From a checkpoint of a small transformer trained on Wikipedia.
Size: 22 layers, 4 heads of 64, MLP 1024 squared ReLU, vocabulary 8192, 19.4M parameters.
Architecture: LayerNorm before each block, tied embeddings, normalized queries and keys, gated attention, attention sinks, a smear gate, an embedding shortcut, capped logits.
Training: a variant of Adam for these matrices, 4235 steps.
Each number is 128 + 32 x the weight over its row's rms, rounded and kept within 0 to 255. Layers, rows and columns count from 0. Numbers have three digits each. The size before them is the row's rms in percent of the matrix's.

# down: layer 13 MLP down (transposed), 1024x256, rms 0.0855, rows 336-515, columns 128-159
# up: layer 13 MLP up, 1024x256, rms 0.0954, rows 337-516, columns 128-159
down336 100:103141126059202134107098183133150110138142075083144115055118104150139098092113122101177130166142
up337 102:148128135106174125148110214146136115054167151132153130131152142120118120055114134100104103115155
down337 104:148126102112137136076081188081122119095174133099159128170163089144127123080138084136109063110156
up338 107:163089166109114143131087132143175102104110170202146117113143188165158127132158097161144164176102
down338 108:139124102064124107114180120104096138122128144106105146161099061121214205178143048150126138127100
up339 098:167100075108185142143127137140121128153157155121182135173154109136113127122082150075090085116145
down339 094:176120092085070137117109091036073111148119139127093144158131123137196171066111093139071148146115
up340 104:182166073140168203116120167140165138174110152143128095122140107170150110147138148118086095105168
down340 106:061142100081137164150207115181131147109117095154092104111098124132102141119108111164119134156200
up341 107:154104096048160112129087149147125144139134176142140142084173150120092106089069123142146146097090
down341 107:189138150148105192153093215199156066112109145081137147122127119085105085118122144158154187170088
up342 111:084136144114093145152133159127094141152106148117162137159155133068133150137134125087090203100155
down342 112:102073124123090119200116173158134131121110087157133127116143146113092128087130080148070124103194
up343 104:129122149143095077128117094151172039042075161103134110149125151130079160122077134139186084162104
down343 105:128095130120151165132115052170167149141170115053132097124172109112152124207106134168091156133075
up344 105:131059165115134149106130201136134154120118095129162157122078189144165136160080187138199164130118
down344 106:110106077110175100106096131136138110144124137127176140089170150111028161098117108065163162130159
up345 105:134156114122112128156123097114160068166118155163113094096165195186130125128118168078071172137077
down345 104:110147057126119106099034188132135149137108144178189106118185153123119110101158117144141119100126
up346 095:146126080168154157080153163151171113153103128189101098062137143170125104161139143170138134097155
down346 100:172159147160105169157080175128170065144107090099104115132173167098145100117110152177153160144141
up347 101:106109195105143143124107149138142114134195134160160129138134155182110107119077101082157118137144
down347 102:134077188089094123149078130122149167132208144145084140149136151175119107143166131112153130165120
up348 099:155144118110135142094143173082175107112140159087171084131128139110153106125167136107140190149084
down348 099:168054092092112137128143133163123109155135129119133162162138147101158118095172168169116131100135
up349 085:143147135162102130085157116165146092138121130080104111138094146194076143126090137174092101144133
down349 081:122154185088164084130105059086142122047118114181069170116144089071143107139124128082211077114155
up350 095:170098054145156120105066154154155083147158136143134102141134089143158143146080102127109098118148
down350 098:183116085162123084121109114121119105117156138171145174122171107135099124150134174193159103122049
up351 108:129110145103048114084113106102182099112144113076109107151094164163102153155112122147124066100051
down351 105:143143086106067096164076139156131118133118155109086155117113102097136156098131154142122126126138
up352 098:087084161121104101118109157141155121091060112109087130133129156107087192113087171137130132132136
down352 101:129031147108127101143112110134160176181134147187127150111166126140136119103105124134145096166126
up353 107:199118132110140100143132134103166133139117146160130072114161137190081158045104126142094143146169
down353 104:123094138126162098084096142153143145137140175126169087120100207151140138133126067135073082095158
up354 098:171198154126078083153106131142113167062079140155123105106116183091108137139149144075081149133164
down354 100:146129110108177110078110122141073113128131158194099133184103146196066044165080139163120143081175
up355 102:140124093139113089110105155088079128146120120127093079112116101105154111114157119124115171149131
down355 102:135125129134086133118163132137148115144098130101120122103178152100119107151163121126131091161139
up356 094:132102101086173212129109169060090132105110125150138090050054100162120141207134158120135171133139
down356 095:145074107136213090099085149161134149094111145171124145110099094109095123122144103090159148048155
up357 110:235124158128093156125098156132173101105116141193143073103159112120132153146114094115127152107143
down357 111:170151127154119155139106119154072152137127171133198151115104136078114166202155099144113155143132
up358 099:101148142109120156106079163165121133112183078118195127093193079160120152120131179087064112125133
down358 098:090123138072135150061065070111126112161105133144115152120096127138190144171147157117137124092092
up359 112:165107138105125152133087102113109136139092147183114152157118102182132142149070142054167139107103
down359 108:132136058132164058074139134102186075110058115125148152108146144197154132129119104181089093118154
up360 074:157129062144175105105059161127103143208136102126162147108202130143168159177110119075162097146098
down360 082:095149110111111104155150186115067178148178135149135107140094169187101106127079138102154144159135
up361 076:081115116151095131100153123110156160130093129122110180111163157169133137114143086102126192107110
down361 081:156139185143140176096120183119149202134119130158182140056139089159076119132096162087158077100161
up362 109:186087181171127166112085163130111103130107147100095078124120165138135132115126121133103170103167
down362 111:132106155134144146110173171168088147088128143124149151147159148110156096072119152119113121127089
up363 100:110126149096083116095098088078145108101124151111181140099122194188159126133141160069068161113078
down363 106:172073057078108120184181145125124087127118143127124131209117182067162168134115123119153125183127
up364 095:107084167175109045142064146117149059112117141175157130118069124117142108104126077082170163109126
down364 100:183098184115112146127106152137141102114127102167100100097097081101167110082148108144158161080134
up365 095:134081094119137079089165143162131074099142099171192125088167116139044180124113151140102152119090
down365 094:178137102159128200144140127073139105106086061108103078131081134153125157126084111139146161126143
up366 117:144164091093043104148107163102156088098055152128111139176102128097119098143082151087096125141116
down366 123:123095112083156098063161127205139158064089194163134132118124083085159148120097040113116108141100
up367 095:107125126114081122074126136123189100160165135144158117138114178116193045202174141138097183115101
down367 087:119157141112116110167106111105108161108161189158131132071190122126177123143166210120134131097141
up368 096:158105138076157132093148114089160107154041157096082118078170116130091144086107125111110061089137
down368 104:152067109096147136074162109116078096108126123128113166152131120098079123071092111113095115059086
up369 100:104159165077115117132148132137125118105112152192189162169177123242185126125115148109126146113085
down369 098:073122061149145116089127093101145169155173150124078112102087144125128117113143093152078112207104
up370 105:128200126056145117144086146104178088176139099154113176150181166117166113165166138096088087162167
down370 107:131136174092126088116176119115076123130149154147162150090112138106166098166094177125131095171184
up371 095:190163145166128155126110171067126155106178108147116126181157160137104159153168127112147136123165
down371 096:109187109190133104105155160165149125137068231126116096177120166117146124129185091141097109136153
up372 106:145144117122161191082102131089115114109133160199138172126136105133083112130202128102116155073151
down372 103:119108077114123138152127109164128121106118037111140123125090052088086082105174126114109136131110
up373 085:146137131095116153134155138097141149162108106129213162117155101112092095133134175120176069068144
down373 080:104100162123160061060131137125191122083136154123092090135119079171186121117145168081114117124159
up374 105:178150158116114137101123122104135034159072149116055104128150149154164118161126153077187138077131
down374 104:133083139084113127136133118126093124137125138099131122131143123095138104105185121081067166129161
up375 107:101097173094187144135092138133195084137126099133097122157141095103130116092120101134133112140125
down375 105:052075095179110119128072138120102220160140113071087085125124172150103153095094124174079096105096
up376 087:135191125135121121139103169058123113162135108152100086132151197149116126175099169186083141123173
down376 083:130145075060074227139098152096126156155106105119093145098108140113058141116107119095129129159113
up377 096:117139139100104146081153155072142128083151104109138127115186131107160122157121204120169103131178
down377 091:133146121106203123150152074154111098158134068108150164106090155134137099091161099121138163180115
up378 110:120146137071152063138163193066173139152115131121146132090141144126102184142137172118124114130101
down378 109:160106127160131142082139116117124151157084054171206120094120141117109095131169091151131090064158
up379 086:093124136113166119132117146094173090152091181083091122121097185165104167101092156098138141144136
down379 093:136148082097112151206104168120167158198123110136097120119116091108125134138144126116108183115123
up380 100:178134100123178143139150123128147117168182117140093206130174170149088141114149172151107109146084
down380 096:055155132164130100160167123106137163098134099169120134139120113118172109129172118092100132141154
up381 091:166176126100135139094055109053157102112177154180149113069146110132113128152085181111091106150121
down381 090:109079100127073180064142169132104091080137174128095103122119109106157172190127135136081088128075
up382 095:136106091041131134061149150086111116124118119111101114134097107115134128165068116100090155117144
down382 103:142148091036098114083143105146122092113081100060132106148126065139157094140137109121173193129182
up383 096:144120175110146100118074124135133104150144175107063106123170130131128138119111132140113111183090
down383 095:096145176094162093136096125148165149133101122138130069102125124125133062090110140180092133151131
up384 099:117116152132133105147124192065084194111103139147183146148166206143191093086112085149092075094151
down384 101:109126125119092111129169080155117169170139102120159183130151127125146097107127199137080128165141
up385 108:138090144119167166118154190079130111102094113154118143146103136121171138168099101123168142146116
down385 108:092102162140096132081130131176217112117111113145115079055096160127147117181110081107032109125095
up386 084:199042165113085141147143150126140169185108121077122121162173103115096134118116071124108118127095
down386 084:129139133100126126096108099137095138147106102125188167110134143119108070121134120093218142181097
up387 095:163160151096166096137146120146156098114195175143161098111079133141082100117114190143161120084098
down387 097:100175070133146120131081141100129121115143159036150149109126097127105125137100102107194127150124
up388 108:102084103103207127114153126107107137153091099086130130073130097117124124137117129135128167108079
down388 107:152127123096118153103133177141133115144140104123122144154207120121093056162082178105193170152136
up389 095:135128141080147142092144168168133193122055124204165093091129099188124147178157120124154131144187
down389 098:116132155125178149121173136142101171210121114135132189130178103130088114134086098131123187132088
up390 119:153144121109110194054115154185179040124125158172182112135130184147148148129098153113069114132075
down390 122:170096131110104161125136097134144115129095133144143129185102131107152085145160103136088161113115
up391 101:191107102063133148078090130018139117198114115154110135106173163181179097125080077133109133117158
down391 097:135105117082052089167115086160165131120130123146138131158152125170132132155104160200128106150157
up392 101:174204131094166129095093126114141158135118070153157131128145129136104158094148098113171144128120
down392 107:175120078145130141092157087123117095108140096083137080124091093114061173127119082091082152100163
up393 091:098158155124126083103148149166118103130118115104102129161155107092066129062086174144069210117085
down393 102:147185134199095087136125115148103139125112080085116142173105155131075152127066086099136107140122
up394 102:111128120107146172157062148099149121103133174142133095106142111109125073122142092102132138145084
down394 100:122158143108097153135186158134098170120160157200144126143144138130109125122166088057119123062107
up395 101:114182111122105112085174167148100080160192169044063092101155138141147101112117213085153126115079
down395 102:112150079153151137047142106125083077138125136113124120200135139130113069103121105140116123184154
up396 102:127146054141149174074152166145115145145135093167155110137093126129128146178126125153064207135099
down396 103:137129107180153168100105044208097054119087130168053145151137165147164141127126114121112063107164
up397 089:126135160106057092127177108112143144113110084111130155082178076142121146136168141077103137157156
down397 081:102142121095118086134081116140100159116103117191071072113089109165112054115109134202113090114104
up398 090:172177112156137165093110118058143051129150159146091138143170133160127112072076154080170153056152
down398 094:119145143144148095138213136134166131198175115120111148120165085134129116121099160167162166128072
up399 101:122143090122141137128094176054153098145166117094149133123127133106126116139100154109162127067146
down399 103:117124139118129133162115114092125143118196144122139108107067168100133160126135051118091163132118
up400 103:123219126117145174156129147151108174150117134121103140172155136095105135158094082153105154163160
down400 100:097204148078222108170101126133102192131132066134121150127170153125114106133113134135117141149117
up401 095:116097163130110155143110161123176115172156143141149083091132215127155188111109195120132151112175
down401 091:064177113134122119174120164074114122114096170169130091133058159101168101108134164051157100195124
up402 092:139169071086142141073143122120162100209149205117112107136163152145112148126082137114166133163120
down402 086:046165141086133165116087133088167091147120096080159075100111148118138121172142124124202138123152
up403 097:150093143078138152080088174110152086070132152119120129094128152138136175131115141063188118111081
down403 097:078154155152102098153088137145129088110138106095158098110097130146129083117145187103149124180162
up404 102:080069193132127111075125142106139110143087074149096140127144070176123143074080076185077132113133
down404 107:114137140152137115107101181153106171103149147145175106134125104041106080106111093054122150092118
up405 106:189090165123098140125137114125125126124117142223167089080139118132112139171114139081132135088154
down405 110:144116084104127111077144143160131148116081108102122121137129123144130088163114094155110161132110
up406 097:153153180066198092173103154097150125129177082156129128083154119101157119121034129094084169141107
down406 097:120152129161126116157077107118152087084118044082178099095140080132163095117112149122100125206083
up407 099:127115117118142115130095143118119084086071133133087063132094180140169098159145088165148092102197
down407 098:119162125116105151162187061131072093178106118111138080118138064144189105129170160175167150111136
up408 100:171124130098152078093062149141154130044070115190153137081077161100137146067170128162160124132170
down408 100:107124135111171081121158131171183136144111142147161157111099138129110145177127179148127120133094
up409 098:152115084125137181162143144119158120085132158080108113151155175107141206111153174143088123132147
down409 098:152096061099118128132077137176143118068119150088149136156198172117120160114140198164150177139116
up410 104:141130136110138145103131158117166111149104104108103099094117170164135175177096058134192141126121
down410 109:162128166155157174141188166123117167124123110065130141105135044142114130147164077141184123146135
up411 093:119131116088111085148087174148124100084141136146077143169205123140104143207133123071168143119128
down411 098:118154098120122125155167115143131139107139092088156134179131176124116073137168179106188154073107
up412 075:096176141151173119135083148076114072091169138135099130088118105170154138092143128106117118100143
down412 081:125129149105147101153116186093106147147108104107145146108101093119104074154195152192162140122109
up413 112:119118101154109097142127193116136077092137158167094151098146213152141142119097184045086140097086
down413 116:103110146110111079077120188157133145103133153184131141102140097141139212126124139193136142157146
up414 092:062120101123175177140156127098132099171114124167122146083105128128161148143152113077143121169119
down414 099:166125116145125089142175060158129180135128134087098182070123172148127126159126174174166084120133
up415 111:116106166134144151133101119076119086148094196161143151076161122140138144138137155102133150091118
down415 113:121133170157146118118125138121104074147131188156136141088099108044097105113119118101073097154103
up416 097:196079135130155168120098167155108085115144153122101104130198186094157135175069115182156119111082
down416 099:140125092069092114157083098108124121069150093154126117166125099111109139121157140173078181142134
up417 115:138088101140114134094100145069154107113144145099107126080109150152107177069142169140079148119157
down417 116:096149099113113184117104095133135133173167111105167117123046149106123152119171162103131151156146
up418 094:128173108117108137142148155137142096133159152168125085105121150099137135091157086195137149120122
down418 097:148092140096100108171112101105109171113183123131157128127123085034094161131190093110147148175117
up419 102:123123121151133142123112176146205092112094139138096154134167138139143150159101089103157216129113
down419 105:146146102153091147153142171169129078077095193102167120151109099158128175090097065207166110194117
up420 111:182102171026163156111135129115112108136080165118175150068155113151143171141163096134135176076051
down420 113:126130140173147092117168112143095097128131142099109157121149128138116118121123171136120140156113
up421 102:178120090096148121132177172127136037152100141152102126118146143144172136164139098122129157135128
down421 110:132118115149130117138181124148154152153145148123137108152089128166117143134051081096130097129046
up422 101:153111073114170148116072165114185140132061121184098162122150155105122098169096158171041147136107
down422 099:073140108119151151122148090132186155119137144085102089127141107172155179161078079124098133147164
up423 107:096145090144119134132100117151139079115094141176154122136172194170137141107166077150139099120083
down423 112:206103110149180112150128114133166153131126090191117129107121134129128102107100149155082144127103
up424 105:115126118141084166132094138145131133134125139162154149082201153166140142080178124119112096091167
down424 108:129054126121130158178102196103121169152091107120167158157154068139147115215146118173084165117117
up425 094:140096068107108074128115120116127143123124129077145134134112197162127126163133108129097168137103
down425 095:073098131095156204137114120190146090124129156103141078117117142145194131144081190108177158113096
up426 106:161084151078191100123133146064081145068105061171189159126168106142105153110167138087113152119137
down426 107:080083141137125096151156126138084130184122115092140166169127106173146097158142160166110095125120
up427 087:141086126129123119111129173087145071134133167092166116126124135112151142098111150197138137114069
down427 082:143075129131055147176102153144119153168133088110146101131114107079093120106109117030155119130182
up428 088:148138110121131073160114133158189161094086100129069123094138129148135212134103098178088164152170
down428 087:071135088073093076158119133146112123094130117167159140104130135154122112168126108159170114130108
up429 091:088164154152118163173144112170173096125086094166105085130179163184144122128145114135101169132155
down429 092:141190155111068081116179148080129146144084173142102114094135118065124114102102139155126098117087
up430 091:143171215166121133125128161115171122150168172174121129116128132094106096092121104153081151078143
down430 094:124149109126111087131107084153109118135129102157061089136101148150149137181155187120148144192142
up431 086:142149143073105083086125110131145104081078138129059120079144137166084106113114096102155189080102
down431 093:086125119106152108122119173178072176079091134155103140072083146112145154102141154119036194135118
up432 094:102125098194102193126111172127196154169125124130120153130148122181113140168069142129112111060090
down432 092:114128139157139198118117138080121182142141094128123167132140114105128096128117127149142152140130
up433 112:151127126130155160132082193122117098181117132124093097137105122128090178149145159161160099101052
down433 114:111148179143098124113112112083183121193115116131145122121174127141134071106120141113138170165114
up434 106:166135084169129184150135168109076131102115105094099120102133143117110187123145160158114155142155
down434 107:074163184141161124101179139134159098144068229109186168104138143160126212123192093148114212138111
up435 096:150118071184087176113129108104058097170067096149184130110103130149101126114158120157134096125150
down435 095:076094144164154147106099127118149149083185136118123138127220136148118145148105150054167115159112
up436 106:113060092121165156138137200044126062098133125138120097152149118148136145125115140126150132146112
down436 105:116117094094114180120080188150100148123109164166064124169070105205103196070122080134100121128148
up437 090:164116113146146138181132132108154076098145190130136124147118153156110076117112095115174119123102
down437 087:122107114113112126061128166128098102037127151141226090156130128142131132132123091099161116163134
up438 097:137152121142182159133130124070139099103139117136071093088089156154180118106106097141129141105174
down438 099:179170112095061168127173154125112120125150144126139117138053131112171078076123153141087119160156
up439 117:135135117046145161104102139059091119142154110152124082161113152157166208133142115110142140169092
down439 116:070074138156124157150093168173052153129116113146160100113095104099110148123135151151122129134061
up440 105:101144139132113112164143142109139173218135135143095129118165131136147204132101098052134090128146
down440 104:112099125135091170179131061117150074166061156074203114154139156148129088101149141125114145131114
up441 088:143158095069107035156145156136182124136114152128111149132146180128083154142157115098109130027172
down441 086:129078104056097142129102118166107106137109161080138131163132074128103113132134147098146111126039
up442 101:119124194123166161094129112120143054083106081165153132131109130097141175125142129092147169105087
down442 097:077109105093119130079111186110134111149172088134134128156115142122122126110125142156107205199138
up443 111:152172171152141143108080139097192109138126136145136136078080151142205159135139078147082164088149
down443 110:166147146169145155169175146129128155174169055136101071169072135173121100141102094105103151190118
up444 080:127164127114107139059038127144086122102178113137135135137121130098105104108137130128094082146178
down444 084:121182162115129104152152208120071156136119115167077141078133112111124134109116122103125140120110
up445 077:124165110090099114160125126088132132129126115147120096065167179207151154151097136120138095087137
down445 078:133135146179128114074084134132134087147155153102174158147073119077171122100148130123083161157156
up446 092:152126092105129175150109146137102152135129127125087150051163114134164089079110136155089128098206
down446 092:129118135110129124130090104047119108115138137116129144060122113133169133123135096089122144185169
up447 092:129105133132152111129112161131188151068059100133102140068092130141131119138091127086156138163120
down447 085:101068088139075146141099147116197132079083111122119164073093125036150068157160089165137066112103
up448 113:103104086138116130044164169110193116093120107114170109143111112109165117106122083120139114161117
down448 113:109134075081108098177088092125120097148099146134098051147117123130209147093181158166137160090126
up449 095:126136122113173137057165172127132112135116066113136161067171069119140126170098118119128108081177
down449 091:083186178168102132151137070126123069141121172116121149153214143089121077178126091108110137118132
up450 090:156158127095061141090097138155144095059145116118109151142085134130107075149146114142143112144176
down450 092:205173152128114191083085122105134149089078149176028177092099116124115181063103126131125192095147
up451 107:084159113096142121126118076095091137070162176131089148130101105145094117085142166156165143075133
down451 112:089095094086125133128118103134094151115153103120140163098056121126060101192127131125152151111105
up452 082:133142161156123112103145117121106122171136134112053120213118156172150108125153122083135152100136
down452 084:091137092086140118082132158085090137107127190095110124126098140121145105110136148111119182086083
up453 094:121119084119036109144096119167130113141147158128127107150104118155131158188155103111107120174119
down453 096:125168091149106112128142105068122116102106066130138107165117095084119095144168098065178153162158
up454 087:176177168144177123123135146144147128139146150179050150150187167157110191092103198157126108120174
down454 084:154149147176159138138154149092125114087140101133123117065140164198190112120068141121157147120149
up455 109:076138113119183130071102131168148144125097165117179082111136148125093181057111131104110133147133
down455 108:090099143147107146123079087078084108156131169084127172111138119171163120115137119217187107111138
up456 091:120098184176123122115081163060100085119188177134155135109136118109116165116104086122080135119147
down456 089:143090032139089141096128110113156064094111158133169136139107151154126160124142098178155134085096
up457 100:174149180094118070101110135038152117170173168197111046165098098141136180113083127165154103146200
down457 103:125140194131095161181094167162117139184096078140170071169110074099129170137127141147122135142098
up458 106:134135138124166168122130152114113174058151142129156156105117112107123132144150046114169174191081
down458 110:137136068162063090139179132088164105131125152078111173107124130099169152191149114177130142078074
up459 097:188109097141137117090129162168160141134093129220098082148140132192134215121149060139131135106144
down459 098:160116093118174084108150230156070142123096147130126116205103083135167104145151166104076135132156
up460 097:110099116079138103111113134087141107058130082058139171177122159136162152118126124114084109125114
down460 101:128142123109095162127123122176055127162166164165104073096140151135136101129121161105195187187156
up461 101:216105169147119078133135112149150091088139134058131173064111133147140179082120136142097131133108
down461 102:142166152171135079160149167177075097103150080094160130132138127103184135092155153124099198162145
up462 092:161177137115166099116139153162176161102073139140102161107135131123170099166133051106171133067155
down462 097:127148174153155185111126165103140114109158144153174138111135125164148113086142159085171125172143
up463 087:101150126125134113071167186049165109161162138147177114095164134159196141082117125115042136160113
down463 081:096078106108130129176100133173162131133097067152147134104136159185167109101135108062174134124170
up464 104:151167115098170128159107118132105099105162185201106106162134118190127235130087132150139129128090
down464 104:109131113098101098149043056148083098100232091079046117108080121150094162155128130108105143151104
up465 104:129184187117143157131119095128152080108140115128069048103155139150071122121092127087064136119117
down465 107:138171140129091169085167074146151051090139114140140120132134149082139110108097087135101157093083
up466 082:066135133113199132116142144073138160112162106113135086175166165125136146107134122103154160206116
down466 075:102115170083139144208150129149112164150111180137094129103129104123153083160142095216131126099104
up467 091:100078147171100098134099111146145094080143177154069100087184149127078097106115193141157127153103
down467 089:035071150109161115085082121126075158119100181138116154134116096142069136167126157140090104132143
up468 092:115097081103164156116084141097171196113122224113136090138145133128194148110099140090115084167174
down468 090:143148171119070069156115114085147136154159104126132068140122141140106139128099132094197087164174
up469 104:145101077151106162136114152124147100162077147122089135152146173176150162178175136121139141135092
down469 098:157145146136190144102124099112089115151144101110099119148107087117111067111131159166130086167115
up470 097:125177094122147116129114123134164113101141109144160105141112063146155179135188159131136143171048
down470 097:093166133148166153121075113058141167155135129072129149129154127100120130141172074232111093091135
up471 104:109121126135177169145142134084136099165154086122149109141145191128128159156151111141177188118122
down471 100:097167121179121070112112135069070147114105082077158107134119176101122111152143105137136070141143
up472 103:189111110148124123174057131138119126113132124176096123145101152108133160146113132104092201130173
down472 102:125134118144112140146158184051130082093123077095105150130134157136115156133132152143080156160162
up473 100:145147111165120175105106144026162110075135170101065096149164115164164109153154085130149194096112
down473 102:132192081180103154114096150151129116114129161131050135111184126082210116087125127178130110169139
up474 094:136095200103101059099100194081139147162152120090129140111209073143171138156107136116162032160109
down474 089:138114091123126090158123112165100152145151103071117091137119115180131130166169115165116175043075
up475 106:190136149087146146129126167120132144159125130130178141101146126121105179119067140082081131115149
down475 106:122142092148103105117152137118124151107148112159188188132088087066126173128151090097123121137139
up476 100:102066123109138102093119075102151140075110134151062113135137181169158154070072171129141163127088
down476 102:129129135113185073155166116132140073099157148100165146121058045128124146126146115124120126158162
up477 110:155118157123134131139101112100172093161102180182206111109130133139129150120104164103182158134081
down477 111:154140154147096177195190140181119196140067131101114114124099155060108143132137081139131165154113
up478 105:157112098121123177121112222138090134119044187176134151072158139110107191121075112126106155141172
down478 110:119161084136098108146075126152174132122147128111102112117142083200162100179090080156110102201106
up479 102:119131170156207140108147126134137133113159105142134125084111128108182147104115081104138111122087
down479 105:089105137126145121160142107178145116137123094144204103144163114135127121134125124143109082114089
up480 115:169133160079115105126162125090126107102141160126133112085158166187140143146044065112107200092153
down480 115:075122143109148059132143111122138095105134098102153174113120124141184196098077084083128109184164
up481 103:153150086087159132139140140108156079124115076143162098142154133133105133094064145129112114136109
down481 092:100176104099080109150133158157122105128138118147127142140112097100103132148117137123155119144125
up482 103:144168140136150196121126127091103121110182197180076099103176185132167158158134065165171172087155
down482 107:135126137147099215176095102094095107111160206119069143124173148092184139098157128161136126189144
up483 101:099161155116095071080144180094110088148067091116121172116153110153146141145175146150170171137176
down483 103:110146124064142156123109104142203182077152171123116142119212126122091148095159078135153132188095
up484 099:076190120099158114118111138149225129101191108131089100117153118109115162156136188117091124092112
down484 095:090166115037130112118158094155165082133101125166126150152083115096132138097135121123133118155094
up485 110:135132127146088113141097123123144099127075169157070022130121205163136176150095110089134127074165
down485 109:111170055108089084128146101068135159127123214136133116074092120118121117129086095169160113139097
up486 093:173172146145130194066105171077142129140145091125110122139157091131103161123047174160163121140165
down486 099:122086079105101182127140102209123115104113114133175149125116123113102145095117106138082147134134
up487 095:093151112110145105134165149042155135121098107082151113082092156132130162134077120127099115098100
down487 098:137167138176119154107115126121158132152148167097121130130095171147100138119088109132126110107072
up488 109:190105115067169110080132161103124164158107148134105138131121117152080088075102116129157147117139
down488 110:153129076098088139102173156153144110131160075087077158137139093186111133136127156117114098091041
up489 096:148108169084165096103109154093194140127144076111175111134144148137131160130119100145092139110140
down489 097:157106127128121134076149168107155125126152107148082126110111080156115182119091136141118128121147
up490 106:194111132169137164156168144170139135086103134106135134106132149160089106154169126102060162110083
down490 104:156166141114121134136156097123067110103219140078164088128114084122174171179128096146111148141136
up491 106:087183105127103172114060133121149104142037069127131102129160183180130174121187129146138126116089
down491 108:128142131143187175144113101148136082167135138055160082148141112083106106122149153070161118130147
up492 098:095173116122113115117117140105148143118048147174120167158134147115100180140101130071148081132221
down492 098:088108121142066117137108056138150132142147161135197160126135154114120160121085183129075140102098
up493 096:182156070156184143130063140112173083116131160105086198140097122136133099116138092159133133150132
down493 092:164119069136086111171132119134105198131063083150120178145096198155188093146060164123130216092147
up494 086:166091139122148137130116100162172121144124131131067103125133077107137122130129134096116142140113
down494 080:098113146129121112178120153109137099138118086106125137152154133100147119137169070141167174112149
up495 103:182111191118193183125089074138137074114080098117110172147159227145112147110136113067145129106142
down495 105:138150117189100127094143101178210120163079081097129154116119155128100080105178194154120149165131
up496 093:159143089128147135150116117148147131075169137122102172149144206211067161088161183108129158110128
down496 094:097095103193150213111173138198164085123114155133130145131084182160127104141173150131130108093146
up497 116:150146116122114104102083108196131083123142132144172126106118210120110130077137088128097136150115
down497 111:108157101104115141089115156174123159129144078152164152159111121105165133107137167096124169125115
up498 094:150144148103153110155193195126187124083180172129115148080107166114120178122095155094163092126083
down498 100:085139130120098107219153155179107195076137157135123081170153101093218086150163089070157187137147
up499 100:125060176095135112102157118135134072092163110117131103105172180108132163135164151168105158165068
down499 099:187121098200107078127136118117105120083069174139153145171132096166166099109113180102085082104136
up500 103:144109128032175160100102114087163137139115156133138155155154116143132118093100119149088124136121
down500 107:133151152114144140158113170041104132134098123141124151132164104164183103147128160107084166195119
up501 098:184181096049092130102114169104162148154086058136202124127139149147137142121155151090193120120195
down501 106:143108117089094175128131108158120130119112092089169156142106122104121105146168134111080102163140
up502 099:137205054081132119116113166098188121157122118189108071077133184141183115113126162095164097121159
down502 099:164140088142109106105115140081138138127120101110141089167087130095115084105115080138169111134102
up503 098:105144140087127108117154096115103118057138122173168166138158073122141120103132110132127104113087
down503 100:117118141154128153112088204059184107143126199095143121119133145137105067088130139092114124141111
up504 104:151102091144177135151092140122164122092165113170151119139149182100140145158073159144094126116142
down504 100:137076048148120119134098094035133210093103118077172147122153117163112126107110075079102095161084
up505 076:099164162086097133153108109114206132145112137098136125139144201128126128146110092117103105152149
down505 076:103106182097152130114158128098117156150133113121163142097132154136086108160136153110127136084116
up506 093:122102099120111176150113116093176047126173159109120095163136149147124085188137148118068148112078
down506 087:112157114132136192125076140095135173100189180087109104108167166125089136126095143124159150093121
up507 097:117186069178097170106157136162125160141163154099108064135132155125159103140119100086076152159111
down507 093:087135143164131165136110122161173101133141091144122115126172114111147163111108174127132152102116
up508 109:158077173137126099143082147075055047085085086171110135129134083129105116132108095115131163124104
down508 112:118155128080070109114149166111131127149134090188103102145117113110192125147122108147139126179069
up509 098:160148154135169124107148174091169109118068121105095115110144112145143144127159184136113156091141
down509 092:112155138109116136138133116154134088160094105049144109095172132143086172136142154178138129127131
up510 107:173149134127149139077189150142088159146122090105094148109161078116154144150174121085143092116146
down510 106:119152178092104142159232139169140204152122160127126120163200196107161139159130136095128120136132
up511 112:159115220131099204074204196076122099181117124109130157090113134106117169069133105122074139099077
down511 112:091093152138095087134179124136106160084119146138115166143157104143105205126123122144120113135121
up512 109:151125149124121108117097147101140095155163151082150087128180153119109156178082152120149122130156
down512 110:136106132138152078105179117105121114109099149123123148150105126104060107145155119065136192108168
up513 096:112093157109115116163115146159113133090150088098179126113193132120116090131074149124123181102143
down513 099:116134106180144161101114115173117135147134107088071120150073131146087131121164136103070134189100
up514 100:148143068084133114148055172154164109087129131162077091148102123150066165136110095057162181117138
down514 100:151143122139083208140134173100121161166181062099153101174167122069113165112151150109188148166096
up515 099:173177117135145124148112120151159134067176138115165116132122143153121128094103175097121196168159
down515 092:157066174154177119140129062098150082083118136097091153158116174123133134141087118141136195104141
up516 105:117133082120106185107158119101118136100135090065126062095156126162196131151121101125133119095167